From a checkpoint of a small transformer trained on Wikipedia: 249M tokens.
Each number is 50 + 12 x the weight over its row's rms, rounded and kept within 0 to 99. Layers, rows and columns count from 0. The size before them is the row's rms in percent of the matrix's.

# layer 7 attention output (transposed), 128x128, rms 0.0668, rows 20-28,52-60, columns 0-127
115:41 64 56 60 41 48 38 74 61 55 33 44 48 42 50 50 43 59 52 54 47 15 64 42 64 58 59 66 41 44 52 47 53 58 58 48 65 26 55 58 57 69 48 46 56 64 66 54 45 43 49 51 51 33 60 35 43 50 39 30 70 68 34 45 67 48 39 59 32 69 57 71 68 42 59 57 68 48 48 46 57 50 64 62 37 44 34 57 62 55 52 50 41 56 58 46 61 25 33 56 33 58 44 54 32 47 40 45 32 64 54 57 34 50 37 45 52 78 68 18 74 41 57 64 41 61 43 42
112:63 31 48 44 51 48 51 46 60 30 45 38 37 46 36 41 39 42 62 16 35 59 65 72 67 38 52 50 48 53 50 74 53 62 41 25 56 49 58 70 46 32 72 55 59 43 46 38 44 51 69 37 71 51 50 57 52 59 51 70 47 48 69 47 40 54 51 37 54 19 45 42 44 70 40 37 49 55 45 51 49 53 41 60 34 47 52 41 51 38 28 52 41 43 48 69 05 32 61 46 52 69 50 40 53 56 50 59 62 43 48 50 63 57 45 68 57 50 50 64 56 32 52 37 63 34 51 49
107:39 35 53 71 36 65 33 17 57 42 59 55 65 60 52 74 35 41 46 26 42 56 53 48 37 34 49 47 46 63 46 69 36 34 52 44 55 61 39 40 49 53 41 55 39 35 39 68 57 42 75 41 53 44 58 78 37 49 39 39 46 59 51 68 48 59 43 48 52 53 36 67 40 55 53 43 43 51 29 63 69 60 55 55 50 45 75 63 63 57 54 59 40 38 38 72 41 34 56 43 55 48 41 40 29 29 53 61 29 56 60 55 62 65 38 60 55 57 49 58 32 50 53 55 70 31 68 62
103:55 33 48 45 43 27 48 58 59 47 50 48 33 60 37 38 62 46 37 39 51 52 47 33 48 49 54 61 64 71 32 58 50 58 40 49 65 20 30 44 68 66 37 66 65 56 62 39 38 39 67 44 45 53 28 50 62 59 16 36 54 53 35 36 55 52 51 62 53 41 32 67 72 73 54 35 64 43 55 42 59 55 64 46 34 35 41 55 54 54 69 52 50 49 56 38 67 53 48 58 31 54 53 43 69 49 42 60 42 53 47 40 66 35 45 36 65 71 65 46 53 42 64 48 54 76 53 32
123:56 35 61 43 54 63 34 31 49 47 48 47 40 63 20 45 42 42 59 40 44 69 41 40 63 53 43 47 29 53 40 60 46 68 42 52 49 45 83 62 59 33 59 38 65 60 42 50 57 67 52 69 56 44 46 62 40 51 37 63 34 50 32 39 56 46 57 43 49 08 26 41 57 65 49 43 47 48 45 44 63 59 27 27 16 40 67 30 51 29 45 50 51 50 57 43 32 47 42 39 39 62 46 36 59 51 40 47 49 61 39 42 39 41 56 49 55 54 64 45 46 52 49 56 51 49 48 28
107:50 39 56 68 55 49 47 39 43 43 53 58 45 53 69 80 61 71 54 30 37 27 51 29 71 60 39 50 53 46 74 40 45 52 47 22 44 36 55 61 53 42 60 53 35 57 26 35 40 49 62 57 59 54 60 34 57 44 39 40 57 54 64 62 54 65 56 50 28 60 55 50 46 48 52 55 53 45 58 50 53 31 56 66 71 52 37 52 69 60 59 67 40 56 36 65 73 70 32 48 55 39 43 56 59 36 46 50 29 52 49 53 50 51 48 72 42 51 39 16 28 55 39 66 64 44 56 44
095:62 42 40 57 56 42 46 66 58 78 49 47 56 37 54 59 48 47 61 44 65 34 61 53 99 47 56 31 41 38 47 55 66 66 56 40 65 42 54 62 33 61 69 49 60 57 44 45 51 41 64 51 52 49 53 55 44 48 55 56 71 73 58 70 51 55 37 29 27 27 51 40 54 44 44 74 76 55 43 45 53 62 48 57 40 57 66 45 64 49 60 54 41 55 38 56 52 49 38 59 59 58 48 63 48 43 41 56 54 40 46 31 41 47 54 55 28 54 67 27 54 69 36 27 52 46 50 70
090:50 51 39 34 60 34 47 66 57 67 38 46 41 33 26 47 71 52 24 37 74 47 39 32 70 59 49 56 52 50 65 44 66 60 72 46 52 36 57 24 43 58 46 49 36 59 57 45 59 47 31 63 60 33 51 57 41 53 43 43 45 71 52 58 59 49 40 53 44 20 44 36 51 65 66 53 65 55 49 54 58 46 54 56 44 42 56 40 59 51 56 70 41 44 60 51 71 45 62 32 51 52 38 50 57 34 49 41 34 41 60 35 54 38 62 57 50 48 37 31 57 83 42 41 67 56 56 79
114:42 70 34 37 51 53 45 52 67 36 38 14 49 62 46 66 35 50 64 63 49 28 53 78 39 54 76 58 55 55 40 57 40 54 67 67 74 49 43 43 49 57 60 54 58 40 44 65 51 40 52 41 57 49 63 40 41 41 52 48 59 72 50 55 54 49 33 46 35 71 58 84 58 55 52 48 67 44 52 39 56 54 51 37 39 64 70 81 61 61 33 33 43 40 56 51 57 27 32 45 56 49 29 38 33 42 57 42 45 51 32 43 42 36 46 54 49 42 38 59 50 52 52 48 68 46 54 54
092:41 42 59 35 51 54 27 39 51 49 45 65 68 74 46 29 67 66 29 67 41 32 53 43 63 41 52 33 57 53 50 52 48 50 45 45 51 53 39 47 48 57 38 32 48 59 51 84 51 67 32 52 29 50 58 30 44 54 45 61 70 38 48 48 46 55 47 44 31 62 42 45 50 64 58 36 62 66 52 67 42 43 42 36 56 48 57 35 45 54 29 59 71 50 44 37 32 38 38 65 45 53 40 52 40 62 33 64 49 44 60 36 70 64 23 54 27 65 57 49 60 38 73 68 60 48 43 43
080:57 65 56 62 52 59 58 60 45 48 51 48 35 25 56 69 42 40 59 43 66 77 46 50 35 52 45 59 47 50 53 45 32 66 52 57 55 44 81 51 46 43 61 62 66 47 58 32 44 43 65 54 73 50 42 59 45 46 45 52 20 68 57 64 47 52 45 51 74 39 67 50 42 36 47 59 39 45 69 43 69 59 50 50 28 59 37 65 51 56 76 56 25 43 51 54 53 64 47 50 45 65 46 40 57 47 69 35 53 45 38 73 29 43 66 62 76 45 34 47 39 65 27 46 35 56 54 48
076:47 56 56 62 43 46 58 56 49 56 41 77 52 49 49 63 52 51 54 48 40 42 50 38 47 30 53 57 56 62 56 37 61 42 58 38 57 32 37 34 29 45 49 42 40 42 28 39 47 47 58 52 37 53 61 53 61 31 45 35 70 49 46 44 29 75 37 70 63 40 42 41 30 40 40 27 57 77 58 37 55 73 49 65 63 43 46 71 58 42 58 58 49 43 39 55 64 40 62 49 62 58 35 49 34 34 40 57 64 61 75 25 38 52 45 37 53 71 46 33 43 33 60 75 31 57 55 41
086:46 63 57 47 51 37 48 51 48 56 51 63 58 62 27 45 64 75 47 61 50 48 30 54 53 32 59 39 52 35 54 42 36 60 53 30 69 24 33 43 44 48 45 37 56 57 45 44 47 66 45 22 26 44 55 46 42 54 44 45 81 43 41 54 55 64 35 65 37 71 41 45 52 64 53 43 52 62 66 49 49 60 55 34 40 56 45 65 70 62 40 60 46 53 58 33 56 52 54 64 67 59 28 56 53 55 55 70 45 34 59 40 73 54 34 45 39 74 48 23 29 52 69 46 52 37 59 41
074:57 55 54 58 57 82 28 52 26 41 61 40 57 35 62 45 39 26 47 60 59 67 53 54 15 52 40 33 41 58 54 39 37 45 51 61 39 59 69 47 49 36 63 63 60 54 72 51 54 59 52 78 55 56 62 59 56 46 46 62 35 48 66 48 45 50 62 40 67 30 63 39 56 43 34 52 39 46 41 53 54 60 34 47 36 46 75 41 37 45 51 40 37 57 41 50 21 53 29 54 48 52 45 47 48 52 53 37 58 56 50 61 27 71 54 60 46 31 45 69 59 43 29 47 37 48 37 42
077:55 71 64 52 64 42 51 43 29 49 45 57 51 66 37 43 64 52 37 59 54 37 59 70 57 33 67 54 28 51 41 67 49 52 36 42 37 21 13 49 57 68 54 43 61 54 28 57 40 51 51 56 36 58 71 51 49 53 62 65 76 53 55 40 57 44 67 55 63 58 49 32 47 65 46 48 49 58 45 39 42 39 54 47 47 46 17 44 68 59 36 54 48 69 51 56 53 45 55 61 36 44 48 70 49 62 41 65 49 58 59 36 68 51 44 63 35 52 59 29 45 39 66 50 56 34 54 28
094:56 44 50 60 64 65 38 43 69 59 52 63 34 39 18 78 35 49 40 38 66 50 53 30 54 35 64 53 39 34 49 45 34 55 39 39 61 14 43 46 47 74 55 54 46 55 43 47 42 58 58 31 46 53 54 62 34 55 54 60 63 47 45 48 60 67 48 63 58 53 50 50 58 41 31 53 39 49 50 30 60 56 46 51 57 54 33 77 66 58 65 50 28 44 56 52 65 51 38 51 59 62 54 60 70 55 72 53 43 78 46 55 54 59 59 37 65 66 45 36 37 49 43 55 31 70 36 47
086:66 50 22 53 56 33 65 35 64 56 67 36 38 69 54 39 48 48 53 48 57 74 49 67 64 68 31 51 64 62 66 53 65 52 66 31 39 59 58 53 49 52 42 20 66 57 40 59 58 55 67 31 47 33 46 55 64 49 69 34 50 44 63 66 59 48 71 56 33 48 49 50 42 69 60 52 47 33 42 64 33 32 52 50 54 55 57 51 42 22 65 51 57 48 55 47 30 51 67 48 38 10 66 58 49 45 43 46 34 49 51 51 54 47 38 41 39 39 57 67 43 56 56 50 52 51 52 50
094:51 56 46 28 50 61 34 42 61 46 38 64 70 70 62 20 65 53 33 61 53 41 52 52 53 59 46 50 48 65 58 51 59 54 50 61 44 65 42 56 48 62 34 36 55 63 46 86 49 59 36 52 43 57 62 44 52 54 55 57 61 39 39 45 56 43 49 44 29 49 45 28 47 67 71 33 64 60 57 77 44 36 46 43 75 33 65 29 45 50 28 46 72 55 38 23 31 43 55 54 44 43 50 54 36 60 38 55 51 39 59 36 67 60 37 43 23 57 57 53 51 54 62 62 54 39 49 48
# layer 7 attention value, 64x128, rms 0.0886, rows 21-28, columns 0-127
102:61 36 54 45 48 48 47 47 48 33 47 49 34 68 49 37 43 55 47 34 48 56 82 76 51 28 42 69 36 58 25 59 62 47 34 28 45 38 51 54 47 30 66 46 71 46 22 43 56 48 54 45 55 32 52 57 49 63 49 55 86 46 47 55 41 47 41 54 47 31 58 29 48 66 33 35 48 68 45 58 62 40 44 59 27 63 62 45 51 53 32 47 53 47 46 67 31 41 53 49 45 62 47 45 70 57 39 74 59 61 33 50 56 46 41 66 39 39 64 57 61 55 52 38 45 39 62 46
091:64 64 53 44 52 32 55 36 43 40 72 49 48 54 49 53 70 38 47 30 39 45 66 52 48 48 56 52 43 66 43 51 37 50 53 76 53 55 47 47 32 34 47 57 41 38 36 52 45 44 40 39 59 54 59 63 47 41 52 44 36 53 62 59 47 68 34 59 70 44 43 68 56 72 44 48 56 35 25 40 51 56 47 71 42 65 59 65 51 43 45 76 48 52 52 67 43 31 51 46 38 62 68 38 13 51 54 56 53 52 57 19 55 44 34 56 64 55 29 82 43 54 33 63 38 41 33 43
089:62 50 66 70 52 26 57 44 70 59 66 50 44 58 36 41 54 35 32 47 72 47 45 31 49 56 34 49 24 74 54 65 48 56 46 40 50 52 35 49 67 56 53 40 71 51 57 40 39 33 61 48 55 41 35 67 40 61 37 60 48 61 43 35 50 58 40 41 46 28 34 67 56 38 29 56 52 45 55 46 50 51 58 46 43 40 58 50 27 49 73 64 56 60 58 22 59 53 60 48 52 64 63 50 47 38 35 65 62 46 53 68 57 25 62 58 36 62 45 58 66 69 63 58 67 66 42 40
103:52 57 69 37 43 51 22 34 39 53 47 49 41 68 48 30 48 63 53 58 45 45 37 48 50 40 55 61 46 61 14 75 62 45 47 39 46 34 52 60 51 48 52 59 54 49 38 56 58 48 46 50 58 34 63 46 56 47 39 42 44 49 31 44 81 53 60 48 55 15 55 52 51 60 35 45 54 27 63 53 56 42 56 49 29 42 46 44 41 63 40 35 46 62 49 58 31 46 29 44 43 65 66 44 69 68 35 32 46 70 33 60 41 60 30 49 65 51 76 51 54 43 57 53 63 73 55 40
084:39 25 67 48 73 64 56 59 50 65 57 75 51 48 58 56 48 58 45 42 51 45 45 47 52 66 40 54 69 55 52 53 37 54 58 59 69 47 43 65 60 54 84 46 27 50 37 61 34 49 41 37 53 74 50 62 42 66 58 60 38 39 53 49 51 74 39 47 42 50 55 45 32 65 42 41 58 34 58 32 63 51 40 52 64 51 30 44 31 43 67 71 48 69 54 65 48 50 40 31 70 36 51 54 41 59 33 51 29 38 55 55 40 42 60 59 26 69 29 53 45 63 44 40 54 29 51 55
094:67 36 42 60 57 75 59 49 62 59 43 52 69 57 55 47 41 61 55 49 47 32 72 55 52 60 35 36 39 25 40 66 74 45 55 36 43 62 53 50 53 52 70 40 33 67 33 38 45 62 45 40 48 70 60 54 43 49 66 65 36 44 62 48 50 49 25 34 31 36 42 62 52 54 46 38 35 46 39 55 64 61 61 62 52 54 56 25 55 54 67 45 49 61 41 51 57 53 59 55 43 61 41 45 49 49 42 40 55 60 40 30 77 47 35 48 29 68 55 65 57 81 64 33 57 60 40 69
079:56 63 62 65 46 56 56 82 57 42 41 29 57 43 50 42 64 51 51 43 55 61 48 49 51 60 53 53 71 56 46 42 29 55 27 62 75 50 55 43 44 54 41 52 30 31 30 49 56 47 61 66 51 44 48 72 45 13 36 55 32 59 56 64 44 43 39 48 55 42 49 55 44 45 61 42 53 47 53 30 52 55 55 44 52 28 28 48 52 80 63 59 49 63 55 52 51 54 59 70 55 43 30 51 63 54 55 40 32 43 34 34 52 46 51 52 60 56 60 49 54 79 70 38 65 69 37 74
107:17 80 32 58 50 48 37 56 73 78 55 29 56 51 52 68 51 55 51 47 45 41 63 54 50 34 58 28 33 54 57 43 24 49 53 70 70 44 51 53 39 44 40 59 56 44 65 49 55 47 55 50 53 56 39 48 49 44 35 42 51 57 51 49 53 41 17 12 44 63 47 58 57 63 38 48 55 53 50 28 33 56 55 42 45 50 43 83 72 39 45 71 55 57 42 53 48 40 32 44 66 61 42 46 44 47 48 35 26 47 46 65 38 49 52 52 51 42 39 58 41 39 48 57 48 58 49 40